From a checkpoint of a small transformer trained on Wikipedia: a variant of Muon for these matrices.
Each number is 500 + 50 x the weight over its row's rms, rounded and kept within 0 to 999. Layers, rows and columns count from 0. Numbers have three digits each. The size before them is the row's rms in percent of the matrix's.

# layer 3 attention key, 96x96, rms 0.0557, rows 76-95, columns 0-95
095:497483483454426523494468422529511491477517467492551414481432531406395472462514524553474506505486538475500501578524430482565521393458493542593517576463516525490485577399435392487552503528525446479465543510578445445468568532611374441531481492578520463552437487537439519432494553498572487516
112:546478510460438465448511567550502540520567502513447482595551479500531462580479455409392500445534525545509517550555559574530464516484464599589430534483585541548502496565475497486573469482613527527479527485495465492500371463530530507508437411369468489543530482483453461495514430489592468421
110:491487482508423525471525553493479519411402521502466380583389472486490417537460534435393485498522468526529442416483598584592503565540529457450537499487572419536553490551485505472513515502529513537449518531520445473436418516570553546462499476492449507418437499461405488535434493487392468505
119:521482496526507458499572452545583448455552474435492470505496462528394495431539574415539544452518452517436504551583487340492536500492542472473511439472471526523465496514522477460559518448428518516493433507516449541432504551579584519463437469449411440490491574428517599414572529438575566513
080:483467423524579508542561557432500552523409554526619528528413439531600606529560481521504543484430579575439461395514558476470546483470479546487550521533531482550493501462509450523445452483562512481442463492434549571523547534473489502525475522437474424471450517410447513481476464576414455409
081:459413444422444461446513536532504528459507496478581568587413510478507487574524505443473593420467526466468466541542507518491576520431549571425526548566516506489554532438495466516499568540498569508424522430484524490449485640642498564530540596475517486523386493535479506531469479451489506445
091:528524480539507473474530435506527499477464458499405502539577491451469558456585461497617476488643498410581512457538477529532482502554543482529555502386509579541585515585490491438520471560439520419513576503480471523527519416508474625513516519512513538527498456624488563516494540504594521561
101:451489460613486456529486624484484505524457516496629597571570502541481479419470413423460541435486540485414465489548474443496553555465500562523471555609535484501563492484519479478492535481532576487508496446516523496506606582519548468582556497527511509462465557445411509483468400496544534418
109:489492551484544394596450463471512455345460528483506499479503462501575521599533466527483456495471476514552453587597403541567475480542596500476485431533505466492453503517475538470597465568489498556516436468435481476543412520493547515382455565502413490529559520501546495575462560490483484576
106:478525588456555532621516532580446571466537484479578606518538518414504488434438556578495447575413488538475532468463490444519528477532511517512511527425543491499506499497579512549425433538567538508507513448561560362454498538436531535572502525492520524550561508469534499410505531469360480489
085:516449506483524569528500427643482429530555497541479509458484399550462510479538496515455443477545454491478521463459531503457547477446516443396486524408539524523517503491482494568544501508422437507458543470428540525568499433461490548526492492400470453468620564556497454414546676480434498512
102:479531462387446494476519539581517568462483413508515524520579521512380487438458502490447508595532399492463492535545412450535560390554471514544477441524415547507465486535515442492491522519452516509568399458559440509407438438573507441538583454500535513585522543441507482494525507448473581484
097:507447507381479560596500498463524470509380496508540450383470564500469578463597547506486473478529565453425463412456522530526478534537425496486533475478487576568475471522512546515559504504476525596588449559554449449591519526434435498521501520579565459493471539583479563524544601492449492492
103:529588462530558483524493548456423520438561564485488484515416525573422478554633432502432533498491486546487578436502441522540593510509473541572469467493461577492582421522541594440466500530523485455471444452473573495434557552481594531561589486463493586529518511564478519460497455510428503573
115:478468535539488556500489424548442479477418428456449398473514464471440484483501546541435477495492457442569448454520512490465524526478486462612648463532449487559517461538457433498530434440472369565512502415551497381394475468524521490484452410428527488513479449491496514489480433497418555509
089:588546548544511470453412416558554566495489485566533461483600510517499505497531528497568499424581366586484510488470514495494399506524552460423551491502493475626510489479566450527453590487411560468512499627472513446507517567514453479518429539484458462519457466545480517449500559574436512544
090:464531404530608607568515519490525483527402506558496552454539402481574536491511577524475503552458512508494543497479467453383540464486497471553466548443518538560458431475550554465449532371506425513488452480451482462463530605493489427549462515580581441434524567459450480476571536509554510522
093:495520449573403617467464537484468484582491486511494537471608515494528520527534422576516515546461545528499528446434503575523448449474472446617588510558556517530519487459523527544430480523549469507498515460566541469564475437516473482503437481559620509486550493545476440570492375485603495396
107:485527420523468410550450508587501325462535533413531534503511531568553513475474441519471441528496509547456442475479402544467492600539471573462458460495445553509549468469504535498449455538485500463517518513552585534464504513415547513404587585516493534454550558567561513531592558532482493575
097:479480441496477476604536511472504406488482559443568543522481539481535573397511511502436544496465558520476473498500449424412494535451426582453563552436414557451492492509555420530597529476507551438502535437534483487547574501488352466471518534529409556473508575527530521428478518481614472502
# layer 3 attention query, 96x96, rms 0.0624, rows 77-95, columns 0-95
110:509546453558550529524527576413603544531465486503530520502514481507396490438550500483477418468507522630533524502475471530519508549545531552580506534467451429529454448540464474389523407495554524538492600478512496508439532556511586615510497461608409568515528522524432515532470514450420570535
122:463562495640509451470467500447516501519460566408445491505547528514518410465496461521544471492423517551420458548417532393519487465470508516490497510502530454448483419583551581476524455467523548428509524411539452475519482502524511505489539570511523502597437545409544472467407375458489537388
114:480550467497632466482527609559462599483530544467459484527499515546441527421550571495552502476549484451427456486453490570490383463497534472454504606487439448533435501518577535440534539529483546476553465479536470584531520516566442441458591499569460523514541455491526488630488421535447453545
083:538452524477415512554522534521456472341493522456533564468593412480509499475600540481563476433432492439398523524497562412505496491581413514466547479472528538515497489485476473525493582536528542469609483391455478435466525542579483424477463442494448467527477558458410521527509543464521442550
080:480520514447495426670481580581473377527501432486490485449514455493431559595539394593528518530500539483521442513505484613562493546597477451460557503463462482488396530438554564563460482472489457535582500465424519489534509471513443459441512505524593521517472479535500475548527527520504467486
061:488520613481512545429467434487431531547548446527420462381526554546570413510492518443494423509482442472458654471411512473517489513455573472513456474516428544458564453508533466436474552431524493448504448469545479567515571584499584584549444473490455573477526537479468501464432482520489520441
075:526500486443476389521458489564442480458510487418510424485416478567573491548577523418554540542526597488547491452558523530484519431597492484423465474516483505448476519477475508450439498541523474442538460414433534475445607392444483570461542495501521415539420465558565490530565569489427436508
090:477522474520556524535486522472544444490475523553464426570528575565485518446538562565523491487454534483472390437580580439417474548527560469517528439540479489516545439520502458643515540444466522455562488436644435529480532499549487545531504450409439421476465507492456459421437458439530533430
098:469471511455538414473521563354523391381400498484544477468531526496448525568525504507473527535569519549537427470488596476480580487465475528588487502460552548529526418514554430494550419482356514506530383520527530495439568473475484430518523449503539515468582508538510528464516501514492505447
077:559541400491516538447509488433551578641500490551494562520619525472491446500508490501412457500438493526485484445471502503505512507466536531442476497448419507572478505451498482453451429399551442548480510468499514493547416565528537481531389577612482550535599529459486555543560411548558532513
104:514455556496647507475512496483407443459545489570487524449559502474447512561471508504512472502484434518554428511471443561537447556445424490481441541483549589431482518436514605458574462432504598436439531527463488504404527522570494401503548506474447580416473445444602490491548466503482483535
082:427403590474435604409499402475453460515532594509493560472494561498578499438416491539510458400501456435508591560437524399513511480474429484413484535502520474480495480565517574488537546437428493530480546536488410482503364527516448473487488535509471567448535490450510503498447534503487499443
096:490558632388545423548451551466524478530493502540473612521553575576492498536576481486577539558516582506417437511502421473547558456521554569480473425478571409480529480480476477478392502509570443494450566420524542485503473528479487537499527509382479430467562560517520509504475438485532529495
109:547550518589429520483582518452600566481428573466489452469587532458514451478468450477508435517481449515419481562405501446505546464446465570453475478508515453424440433509607472518467497453448534482469481524491460423473514650583581490508534502533481532546555441469472419595441466477486479494
089:500606542469481534449567504366413585483551406452475549467509476505499446510458540479527590561484489533509555523442517530559563439424527516528476572522455404496532501503470520443427479392548523421463481504522522500566424567502445475485585499463519583435566500427548430436515486515524519434
123:634499470459410534517538481570626467438444411515587510447505440481500466552463503466483438501551497562556569548481504500484535507502481484461461463397530484516436551505551476449508458618483485488509500476469542509465515488452509533547527560514391491511587540577511523455522557504527341579
147:457414430468507444485495378542551438446510482551485536470510528511542554537527551512462482432519520467493464521513588458486468532520539451494472521410510571613436537449474512537514551536443522382470488463483525506542553422460446607490550481436488472567424502606506585405587510463537415488
103:499457503474533486410508477568517451482495606484525516585490454419530529513593514573521604440400457412516513545538474456471467481467488509422523475513457501537517463489514498467526549451481460506604584409402542442484584438519506544451564538473467514505532539464538594394472556449536461602
135:529431420445487512519492535559522470510501525518451444470439485516510515531536569520422536445572467488538489475564555472485421487596462462494559469493478472485522535457470482502554500604471423548568558492478495503508568348469476550449534502482538442506552594584477479475571488447519435692
# layer 3 attention value, 96x96, rms 0.0601, rows 64-95, columns 0-95
108:561596505516475480583527498585491448517508509517484481551544488534446556522479530452500521560430415553469454418485412612522543538498530444503550438374502560523566515444529588529503452485459513503497576512469557487537465551465643513511479449539474431553481551473438539538491526432614472423
107:470538470494613427472512536516488529546535455490509599523519444489438477539452483411514504427473562407432474451470463514432517526540623459483451542468469545494534511435541484541566440583483495545495640462518470489538460546436503544506538623449385494558455534512582533482515486491565493423
114:494432559548395457468450537525530558528455551536513426457474540473471468519438697508430524599444445515388468530473483525466454557551538513485448463549516516499491529526510563501479527481519461500532519423449493424491581431509553513447466464467429544493497469485534536533545513389448386537
109:512466470467497533508470539479497549484415521439485439550439603459512574400435527502518575521507453520440432477520483456462399522548481489570442516498459459553489496468443394562529527541458537536428539613543482575593498469472448526581428449391552485528530562466503526510487406408438510494
110:526516422573475514531504492562459555423512459482420463416518520486541496588453554532493455511474453537489397417549454558527518442414512603431460422405526511552500494540496548519395510471519480466493572436561593523479541535513454550482487506512493600408572469472488454549470470544587586496
099:469490434379531457507544503534429487535482510493526515515555493535513579443490446553571489529536502484415479428465560541486471463403515454555504509487459508557481484522512523601452536455570603447508531572444402551421469481518462586418517542451510497530423544654602538500563521489476519544
110:570555450485516547459530524462490439523555442496514471405569534644577509523496526516468566594488543435442528385442465490477537464473485482503481592512588428468577492452493464491514447560515497549444521465521567447515467461429545492510400495474566576541417528483539484420385512514556507479
124:517604484542520555535522514442526492566492560561521472564482477474534417553482403554619544483535527516547500487538516529562616453463475532507491542445587491547511459457528522417442571530474513515543493549514432451476505589425500493459369520514578476481513396533536507449461437532548605566
110:479412537542577481474438504432507423671426511501563544614511426627437510431471528419514506410550500569533514471525521518579494451565507519560566498459501494552478488441558467485446419495476557489495505498497546527512475539447546538408443501452469443536514535513443496458500458507445573483
104:484497452536467483600417460458417481458582579504486485463489515488497465470552542439493576541478593480530469420525514575412511480493516581457554511493470559567500579528491450423570452463429462449431438468463413549472581473521544502541418440455533520527511591469512434462491405586521421490
117:494489518485449519485507400533440462598509494496528509485473566444509509552496426534549561541484516434526506538574466464481484465608467461454440578497449500436510484446442421498580480517436425526565546414460589409465498476505460463618490486479430543482537481439633525437504386555517532524
105:392553492574573450488413504518503487494432505452467397545476484414515426448501451525507449355479535456474527518489551572551473542481421507575380546479441490524542534469487440556523520487472487492560445438470483422432544511459498478530584522570521456586530501542511506532445597465512578451
120:557512648584510510475399524535471560442469448543435496502555453549554498644528542518526568514509528549473494510581423575534434452454514490400450470502474462439521468577556551475537522599572475481521466459520482489519480506515502469401466549493577494567525477484486434501509480585509399485
105:466550554528483464536512582618485412408513550532473472509503598535485417501580574428503578551536531506454466529524473581471491509504452567546530562516482488580449522551553503438491498610544428440542509520470573538510463472540520517458545383351486468445460495531467458489517519454558516456
096:459535459506506592556513498425492494450529501640566471544535582478466564537469629480456512444501463496545508503516514498496485533602530575480469464536500485557525478550406589478544435480409537411486445546584471553519546561466438501513590491440524475515455495426462398491456507525438429442
110:463443540516527535529488515422501517503514502521538474528508486426412493563515481551529496429527526553592355555480480528556569475477575512459550513582472473537537385531493497514506466524522507537440465589483446488471412566593512556423501584449551497474589474533502355553556450510421543518
108:498429559582548418394431527526448467426475473586551477503525572439481488454517582452556512479525513449548427521498516455443482515430495484479522451532528509523551567458485437602530450550572460409573493502434524437429526418557369489519506446481514583488530478534562519575510537487516552560
118:500402404507595400590500443497504477541492547487513505525542550468546587595474561604499524473513503511502440477547567444476452529568505548536480495527531558600434466552556595576545539485514527479543580496401554534567500464518537433499531392480457489510478494575453560406501486490493477482
109:528501499564451541436480481450525531546520622518581501554391437500511425569485564582359471603463571495542482516544499443480490432542417437546429488518528561437476493456532526494467481522571473492565536492453546397496442519470527532557515473525535465533459468536427485544395438526488460547
111:450499629455525544459483475483392525453483469433485484511531544505438484453512574605464530460463419513587522426493467553529471506456495482519487441514482494472485496459424485502520512471511530438394496489514451489476520560545444472558510602500442528650526569536538601505572467483386398521
116:462594556470597453551445504541429491432454587517451495408420462494513523411510554562563484504474524511430492382463481485447510498483522503444505581540509422542433543536425428483530485514524452517408560504426516508476504435521421502568450545526452441454558513520576566467467530458620488518
109:473500564518442424476481421495454508452581528507426459592435548511442390507463511451553498554444566532538489468545531423545521475520527524460510360526455507501518533450472556563560454538553419563431527493443502382435568488428527580455484501563515568436503486455478497500438444456494525579
116:473487499481440506496391522449575444427477495463603529420464544515539409438586547566443456587475563495469520481529574507441476527472533474465485546464495428561415627463600487451467474489490504463484440487514517399469475387463471557467512537450500562545525549561595473476551502475487518460
121:514452489538503519451545551567531491516549508418581492454612575479469546471527584512512453552506434508489403456389521506479533530455494515439550469448464443564588508448378505447488403464460566551514473430503574554482460519458389493551502520461535476534446611518556518495554483512562504429
113:474466567578526573529414456525521522454437562576498457446467482556506522556605483478508514461566565532449508520523478614498506518538570515493475569526625484455495453545531552440548525410514493421481460438480549458400532517534547465503542469546508481380569453517450394483479596520546492456
104:494464456468511595531518486560585442488473461478604520542439568441427546580426451545475541542528533458492387528500548552524517454539546540518491504572515448461441495447527471485389457511492532417460601562578487543455522455454513512537536395464402448511435529594534557525564531521520509460
115:482498470464531539458445597417477449513562621452541511531536423470494499474506543398439619434436498534445516533489552452490407570487450469459447520504470489513506536581578450513419471501529579512495475427547529522533458484465496522536465614396455537585443602484473523475536443461533482478
108:424484572511409457521544417577364484540526512409410451541558501472524488567430541602506429523533432500528553541503484547525502472461448515485402474443454545515466481562479420605567499520480497513537416476492497485380576500541446484527529552440511445565463481462495441558538523515492489461
104:466547477552470517524459497466420479493506520500518534553460436464498514495571583470476545364359532504483480515406592494512457555462483506487519574450397505582570633523527506477423505537535491536481503453556448495382514460500467543554476496533443462557489610561531457576511461485502555474
105:546480507486477378475548495487470495418527488470476568416516471479606517522507544481491544419509455418530532566563458470528469535467491542528469481526455449505574468558548523459471496519548498488438513527495511506582540408531470459460584551502456522568462559591638578396646484473554470478
108:522470475397607431452490585451475475433487458576464490519457520547468577420515509482366411512532476508433522523545453478593505532500507525486550564474482448518478549502520460490508483517496471554440523604520518507443474503567451595504556489512448615449563514518516529616501474434576596508
114:545476506588531469528491488501444557355463550473481543497431541576552484538514597453501447454554573481509486527521571468452479439481627495550526491510609562526390501416572483504590529516550402524404549513482481442471557454604527465480514506545504482472494471495576526509474516508565470539
# layer 3 attention output (transposed), 96x96, rms 0.0727, rows 64-95, columns 0-95
115:482460541470449443442492551493564490474421586479579472489423519541502457515478447550556521510577520543525545489521524464594451522549496468517554548496452435465454444492481401441547485507538516642518447522461415393522518564407502514473535462512442413563421511454543434552411520437469578499
104:538443484563490495472485477445534446490489543540462535442529383474495426533546556575512520434501458496558492547454570484554572507435479433500507514501446436585480361468534442430493509449600500475516467514495419571490546435517515513515517435540560560643550565556524452497556496385457508503
121:489448535506521518508543519481494504533510444442526508513580503560589458555401485590414489624414517524559581503497534556452460539459498465481509467473529527425479558526530463484448527536474568624544473485486503464473433627466597473559488441504499422521483596574455476458574577501544537551
115:448519503491525432445421501529469478529404444522436546572500517535592482518585476533518479549489541441570521496545443523544455471518471525534507465553514481505397428453603512452375506563482553481498513532477533483602499516550546496437460512448375485507599511638486545408497561541500513473
124:539523553462437595557498492488614559476495480528456485458447466526493492512407531480496502489517421453594536538520427426450426516552469521464489515448617534505522593384529466510554484527395480566458497505442445529416510474471527439385437521399479508537439565458508481539475490418471532513
108:545576491564524493568521436540541479472553474503452572494439493473468468520497512400401431451510510471515496472499570497409529542493592559489531470595489450457510472524479442512442553503439572463491564595549467518654551524449585536576485405461463577488480398522532474544510458455445517470
113:545584621544479544461533466410497552525471580535472474552493405515546484511540550502502483547454443467481462563419536571615530480463405439524580536550534423455507546412392521546439528518493526451555500524619486475470555432545464482511541529506498557549508517460523517519477563470513428418
132:522544499393533510425473487535515480482547475502568424532455462528369550573463545438414451504573470385435529537598393563533518533470509525483518515498496543445470444439439509619508530608545451450483517506488493454405518431509464476490520531496546536454438433414489462542525497453517466526
111:381558444435475463424518556534510416460480501507453416387565542542426433606485509493439491555551504492433468440583599457483442483492513443535506484524392583614453433532439557478504545472522496469539474487575511484484544486417496460457521543496461529519523466435530580487486484541507533546
105:480508445431532476416570584419459490524510454561472532463488522662474523385478480478559504457498468479473513497544545457501496452476508535563478467461465592429618557485447479456468481544475473487530531543499415520586548503477367573548545491427560458495513526524529493383520562479457470488
123:576587520498495474544464503427442529491614533492461561517474532509556503557488595472524552514484475485536449615471478512501419500504445466448370398452451536505454378565530597512500499561582444510508580490483519451519473461523417553448596521488498498553483536504426470431510503451524420492
107:521540440480567428496513494495495442517497514482476549473467508534501512445502483472498653534561550432560484524593535464464650491429577465516483444399507425478532519484459481532519482508547508459572530430492524504444396432460594415431471469512490576482612503470528548458480462420561544514
123:527549491526531451472479495453572568583485508350565523459513530538453438478499423467459393426435506443592464479411501445492478551458515515534468532466510447400479521442558548538479481480522466521480454544516436488374534559535504556519506484541525431483415480416483591566487597518506454539
098:539463587478505450559542569542526524574474498450492446505445570548533492561466534444437454435481507521519509461584565419582503441499446452500499510397564506427531489474565464563411488551495484431587430533475404537548453549480468543526555549581528478459475461630528578559467528494431530513
104:337479475425502450461659497513535514553468454503553504528519512497549479511550470560495505435549505471462473521515524409455533450538487481565511497394593472510424515393452500457568451550416510586497459494477531417516459453538511589476485466508600554447480531540449491444462539538478551486
107:454500410581551419546499486500533431560547474559596498417543544524507535530413528437482491481483478503486512485563437518479493483574530486528514492554474556551440494427537531520455552520448476527371505612537463613404511522530508596522426524455569553443498459444480580473485475489446519608
103:584506580466474485532551500544661503498568400506431526455451465495532511484413530435469463593419525555495484600479545436419567420499453442483431413487445498511541480452602505558478500497493459508477457488495593495550487469466550529467502504532487463462577452460473513418579545524440497537
129:553508486421510436544561485576506569464459437525484550467447490435534501516529449521425554511517537523467446440511518486517412587497472495537434513407500541540506452453412487547521533478475608434527455537462516499614452546547534504532480484475451446632447637565569490431525432498453429494
115:531509534491552469499519586477502551494485486444558507585543448477594474465459592527465555458502427489418510452491409416515520439442583475459465487535540610443490461570539580487572611516540518507527483446539527421415502512548534487595621498440475464581515491451562515474475534478554460454
130:514443338574471518480512517463477528518521541510525608556465525541597448421554466556552458575480510485513529529407537446409499509548494554571413484564432533477441425472514572478499444488490460569566563473454464447523500556497562537522393500530509498441582403502518508531497464550532530463
123:549485456485506552569505536526560456511441426454498507528500495629549583539519599537491490466495508558608530568497510525622524554461535588549455477513572473470588461468484561425466422549498536509594441501524519588505541494524439467528409460533469595528479435472496418449524545546530541460
120:509523483470507531431506526490557511497506428472513510479441468500481446567392468496528622440577512507480616517441528483489610498521464488397445492433499563501477498498507496494466518553452428548564446454536503607423449616476510468479463517413494476519575476431467447469538583600443441569
117:524494504557647519514539504554479514573503496431380516508527459606523451466372537517461495459435454547450518486594498538469517422500451473548513482598486438477530503632534570554484550486451549458540591487518436563544460430524472470445453443447529535498532465468507495474589545532530497499
134:475472563568491479532536573470514462422465504599486506418424459559584438515453531517566521555415538543474501500489570531411469434555510475567527526529514449439515439426504575496446501497498538510477482551480485479581586448522563417422451510539530507508480538544398452468352415544527527465
124:569519467444487514608593478433582505464481478490544502533625560485402518487542497528459515528463438484538551506539457482574529490471451503535519483397490522452526595521456541437605452454523555534551559535511519485372496547469420497500520492534543613436420514446492606483506440516472513545
119:516433476472484416625588443533475507511493455576479490559482432459558492443547505555509457417495422432531545553508525549474471429477522517504556556512438454602435452524496569581587567555461461494571488658468485430509467548485512457521533605548452538546459530535444525510513500486509538507
123:554521391559477440411518492496421474533538529470387442456613479435565472504467559571535404532439511436469531451555576475470492495532520508497510512546499502498546546400512597386501495517507524464534544515557529538527509438554619437436521570570501489576529477524584490540500544510536487456
114:454535413513519581547441469507497502582547576541519560521453596516516459536491455466515511408464602487590489520504535379421534601443541416449455519442545544389575504494583513513542559531544508533493543510587470466572454483490539502435453515435497518432511491484504422497463440493422489512
110:495523399486527449512500554506475482502504438497518462468511535495470461379436533517478525544496526497462496577552570452442551464468632468490486546577612419500538501410468518432491464564402486577587458481496454604633503440476521461417516536460473500510553532478464566478520552463556554527
115:577447419515478523522433404491469543595499525446491572482566472585502459490449468520514376520534563536469415482376556492517452428534508544469434482469467503509472538501432501565445507471462456467513460592486549547606414448490587534487434485524478480565432503548473518568515427512560509427
108:454540485568454538559490439610620432465475593445434491466563466466586503418526536483547491552452457539524483507511475529523471415524439500473490479602553532550490491607517444431445422613485504431522449473521517592480458470380484475467526443488531492458485455415526544450531507521476533498
123:636458446426456478486515482530552496538466528535528481592503480477412492548501538522501528507494463558529512538376573484608533531442471483488515519488518614582565573576596500537503496487476535444534469513451453565503478401509489514558408426482409522473411513456527582475572509553505442504
# layer 3 MLP gate, 256x96, rms 0.0836, rows 0-13, columns 0-95
111:506507539496475555603444503467538494488450509520464493522553487464618484411585510464514583475477532567485417563461556572452529475535522465486531533554423435588494484427506526424379467563437573473532563517538475490564484545547543501506478482508475437559471543590430511494429451602542523403
058:511587480488555468390478467419509431571548480493474477489530627588494514568379427593518503574453517532550509453531482543489506508502450507556420518488600472494493520447578600531438484516502531540441497409467607521551397453501475461465499471513512516471518516500590436452528491492569516482
102:629543539494489522527493483583432491478416492460520473497499440537538459524487576447514458490535529436494425497539441624451541458425594516480511548485461502583478504454583494488437520468584515513549524452499519600536531418566570516562463441505425632599435470469478469526515496517555491447
104:421642478565495467524569517544508495554590492512471489559502417534433510500495516588544464581541515424555423499515531488449532514493509452593474573533495515532518473461521414497555689491447462536471575516533536511480505486455567535503595569464548535500496528499513589510510490460597468485
109:508492580419461590486654500500505486510457469566554518493536416426460401446451512477521627504503508519508560500433536461579555406444497506437581584501500449564489503457528480574534538422481514420455507532559442497509536485449472491546477489496431565484495562448384537504535457512490506458
086:468544582427581468482551471583464568437438428532450499517517507495445414503524550504534485428425414492468401509524513516494536519527568575546490579446570548494481539518451598544625536505475507509474496586549427495508512480514468448486577555461511549581433550488511623507577545503512463467
114:503555438523520576495555537540496590477518554504464482528475507519537491437501580495502505524484601542478525476541579510501494506539563584454518426481504442459485478491516472409323493544534458644462608433480466585537387466421583493482502492508483498475530433473458543476506492567566498552
083:464420468535430515459569509507469484513579578453479454579485578522564464521499434546552558540523570506473572606581478437500462557507469517478397549539484583547469522546490548492485481457527427636540398451530521438463461611532551487561527454502507462482576533503520476483481448413518502557
053:425471539473480472547538549513565571441504541502618443483410474509530457455467477422502532560473627523583500587504513495597521522520504492411471493545538532570520512518516506562519465488485445544449427567444457464581444408363551488508476520525463506413472570470503606538543490462482530528
122:543511543454447569555442561537541556549449514549421447608526337514516458533485588528503536510497474556573472511502565551520491569451532491536536471474503508513568510563512466430469507475500528484559493449547459527525513615558570413494445495570517476556442560510522526618498379449476503535
098:524540502479407492456491484508422590580553478460528478507467561601451430499510484479514545547524476492501475391529561437437507524462563508494418431460546491540458457508588507520529458416561420494440497424442579486492562472411472512499555562542555596447543513522610538460415545488481481584
118:537410434544486542415610484492496566523529498514508519434503390429517555475455449518503441488502424370514549464401493481514467503515453542486500483520480509487520425550528434613529583551472562457563551542564488494582554508508452571581506495550509454524572453443434422509499455521437423487
067:433487503475497549510478518470547545501466437563530486592509487497492420467549543533432489393548467518496599425467533499471517532528572568506616525403471548503540496586448517449553484401525584479575480490591481395516575615547525527474561507476551524543473494461470421569503551478431537505
113:562550587479437536416545487506480411561444557571468478457508559539502498558518487445409489584445498544437450495569506479482503476488464552530466501479535530502579567515508476585504400434522518559473435459498531475421471475536467506484413451423386577463451572481615539433518514483561574530
# layer 3 MLP up, 256x96, rms 0.0843, rows 0-13, columns 0-95
123:530590547551465534607447506452622478475488472538485516522522518460504446456549564505483590421453468517522429508479507600431542481519573472436501552449406521573521533456533541421439488518457585503459619529591475517540519592505544572472465534414502517521428533543536541506456446517547462454
055:606556457501512485455588489406473483365537388528585483476490616509548441513426489498546499472525442511567441496539519558468587423582572517535471463458481557444464517462409494449537486480504453409509432486520405543510478480558455520615551515511482539487530470544542509499465488462534521462
087:609536519497522404515552500579415395414517520414484498510435457517570480479560528470564489454595494491418389479536512532481511505404526416469511520524489466546527460490562471471463506499560540476554502443511510538507465493536542578569558476579466572591426456445408497528404459526468524515
106:419637517568522442540545536580481464542591559486485514527439452489397533480509488513557426537557550412496366496547491491431544553482488466575512591526491535500497480536549446473572622533464504467572566510513533488483501513500540528553607511426512500491421511484565548516544558473548478472
108:523471412556554395525350484524485540496534530406443491494457598562499591556532451513481381483527465485487473507542463535430459586564520496546438437464502590429463530506485469423502465554510471555570494456434565497501457519535524525465529532539585453490496455587600473508476551520522513546
090:498440471570421517560452514446528433541540526445466490493468492455550560503482505485503528529566574526520598518492503487517445477438426393443507418532420457507500419468538447469363450451511502528492550422404553506492483573476580565436374447513502476478553460509554434451431455519483524559
111:464475554496549456477485432525563484555444436481512481424516509550452554565469518528462452483489424529544517438556528515494480593413502426523498531501495565535528516554531515585644486489433575468519395513532437516449542578577439467482448507429498591479446564470598488570460606461454496472
073:511523535456464470566438538463490502531455441598579540413549451434466561507519602461510545527505483465542446461369512579480488471521538434488623460530463447500596525507491469520565498511507594425510532532452465549538519361468507538456452480486523480433452465429464501585495556584507480459
058:438460449472491535445500471467511553479518561613583433581475527476415566505551530636492433482428496448500524504535480400457540523440573442537450478490535563483494520476601490555518564437506463537459497444530496421520573519542459589512560507423538546541458463531572523491497615526448528555
122:551490536452459514562430581564531558514406507551425435651518364542525457526503566531498515495490480546539451523518596544527490556475541497542535485494478482508549479535533493440467523477491513503550506470563440542539533601552563432466485509591498463548416560505511530599509368473516512565
095:457435509508580505544506508483560403433424534530460536492534464395565562496486490541473453468466523522522511598473445569575524461533432484507563587540458523449519528505408505471479543592433581494556535586566426521506469520605513495492448431448446412566470486492410455535565463502495521422
123:559442440487463549504566491529508553499530518515455560464570404433575539411430506485549440511442497398505572501387515475486408458498518535428497494559514452488494475526466447582467576538481598430575545499520478469570553496464477507561491483550529458535526497415425434527536442504486384421
062:466470431460464580500415533483516561454569415440578501579469412460464556425575460506445514474558487491491548467496485388485440592450544451457605537540452488541537444451502468524571516547493402537524446583446506478484575421558431524509485578502483492438584552483503485448490549507498551497
099:559546567489479521392540550514521356522434532573483531456535581521490503580536516468362518560474478550473478543593489488457484499484467558541473512517487507499555572502507448604500464492520542501547424442488527488405455468546432497511433461432428502448483514457629533435524459477577539539
# layer 3 MLP down (transposed), 256x96, rms 0.0845, rows 0-13, columns 0-95
120:561628518601503433567459518387609501516489540466450521508531504407474436530516507464456532421489541495493472505582486534488503486561528541407444537491486491517447599516432565391469459551569574496444615541531453475496480585496425551508498482445489534541471513502558519499425470557498469462
049:568466508468537483455486520508578505477489464462547440353466602459558495599504458486493461449480513475468575469492492508509554536554514493495444413428512596503451517441574441454500509355431515559588408459522550491515420512531560427481420534535504440520528595569539547497475515500481475501
095:515439455527515407534497434501509392435547482447533522555410539421470506495532512482560540448564443587490443482526527422651506523446484457480519449472524452505522501515427477512553428520508529509544529511549558445466429531457466490596536477545520450536557409531470528458437468556377572574
100:487525529520482454599471617487444501483609593464499511483445508487447436543531463516538489527549513536420320516500474593544532489566494504535516608567544519479554471550534531499507494466466600450487370516467466476486545526447499496489542528423444467397530468473557502492510501558461510433
106:503521527454417608501490446471478622521465450502507477453580478445549439477566547487581491565491461476486528550379565465519529461482572516471587478555494494581492556497481583454519505495421493525576495563522490523606525408477487441500487468603489580505472499506465471557528504448377538427
095:488496526379557502447543482449440518453454511477451516534432601567448430496479527604544460427439435436468510516584528484518562536532518576439495534457519505552441548442566466472597529550481560499508591531521445418516457478544497475515551538517481559574543456525430474582491518384449432471
116:573529506449413410530501438494490496510418442463515530509577528575434555464465478488493446560470498474524490534521462439570572559460461384525540483497571511548501545503393484547601606464446509482468414491476464534509466485596418509524491533481464499520431527473631460518442524537394459531
080:437492535372457508523532602427440450512523499627552490520489562474551518471512530450515553587474563488522544497480573480460448516489425509525462495493480515532536443553498476440559493532482482561576514555415509492535481378518539508492403440570493457536508527517519387573450541535376445558
050:479513457506524490564543454382526523518503393454479449505504495474547392497511526416445495561471483498481476380455514495444472582460567636541507514462548419603509586484455508493576460494486460495418507574579531520439480510509469404513506437473530522472515499466567604470543520574485562469
108:559496491466537430477573557540531530536501507439604484565540578556512474464514494442441574480544496442373475435514556536496602556396541442474607544543467558547528478510490476410499483444521524542537493561412509530420457578545411500591491508502508471497498534501470535407425488552512499554
093:460481494460454571451464471478477433527488477561448511452431622498569519519461482464463447580460554522433571387489422487484601464506517552493455490425564511488536545484494520592468511519460425503504559453510446541642523503515609575444537536537525504593543461519464444535572438543450494484
124:541486466507480533510581468479525505499559522478545526472556404399549537444518537502526482495478503432512611522382504476539448566445410509507515514576517445511502461550493472627490607474435578532565531513491473441547545491468507504552458537556482446548532464341416479540495480476496388479
057:522473519548500471551486481532435523494533509475343449485455629511542472589463495510655454556478518495532455552512428528483555601540463482490488554544471458460527466465604448507549467508486532508511592487447527505549434534391455539590478559566455462489481486523508551431433424498523496456
106:509472497500598492541475557488580504410498488413544546494477461536458547467540440545508515457565491534560548588483510558521550485481552537503520547532481416467410579501534483536528623529488502415588543584492536500485544530483546484473564535548616481481521387458440586581455538538466398482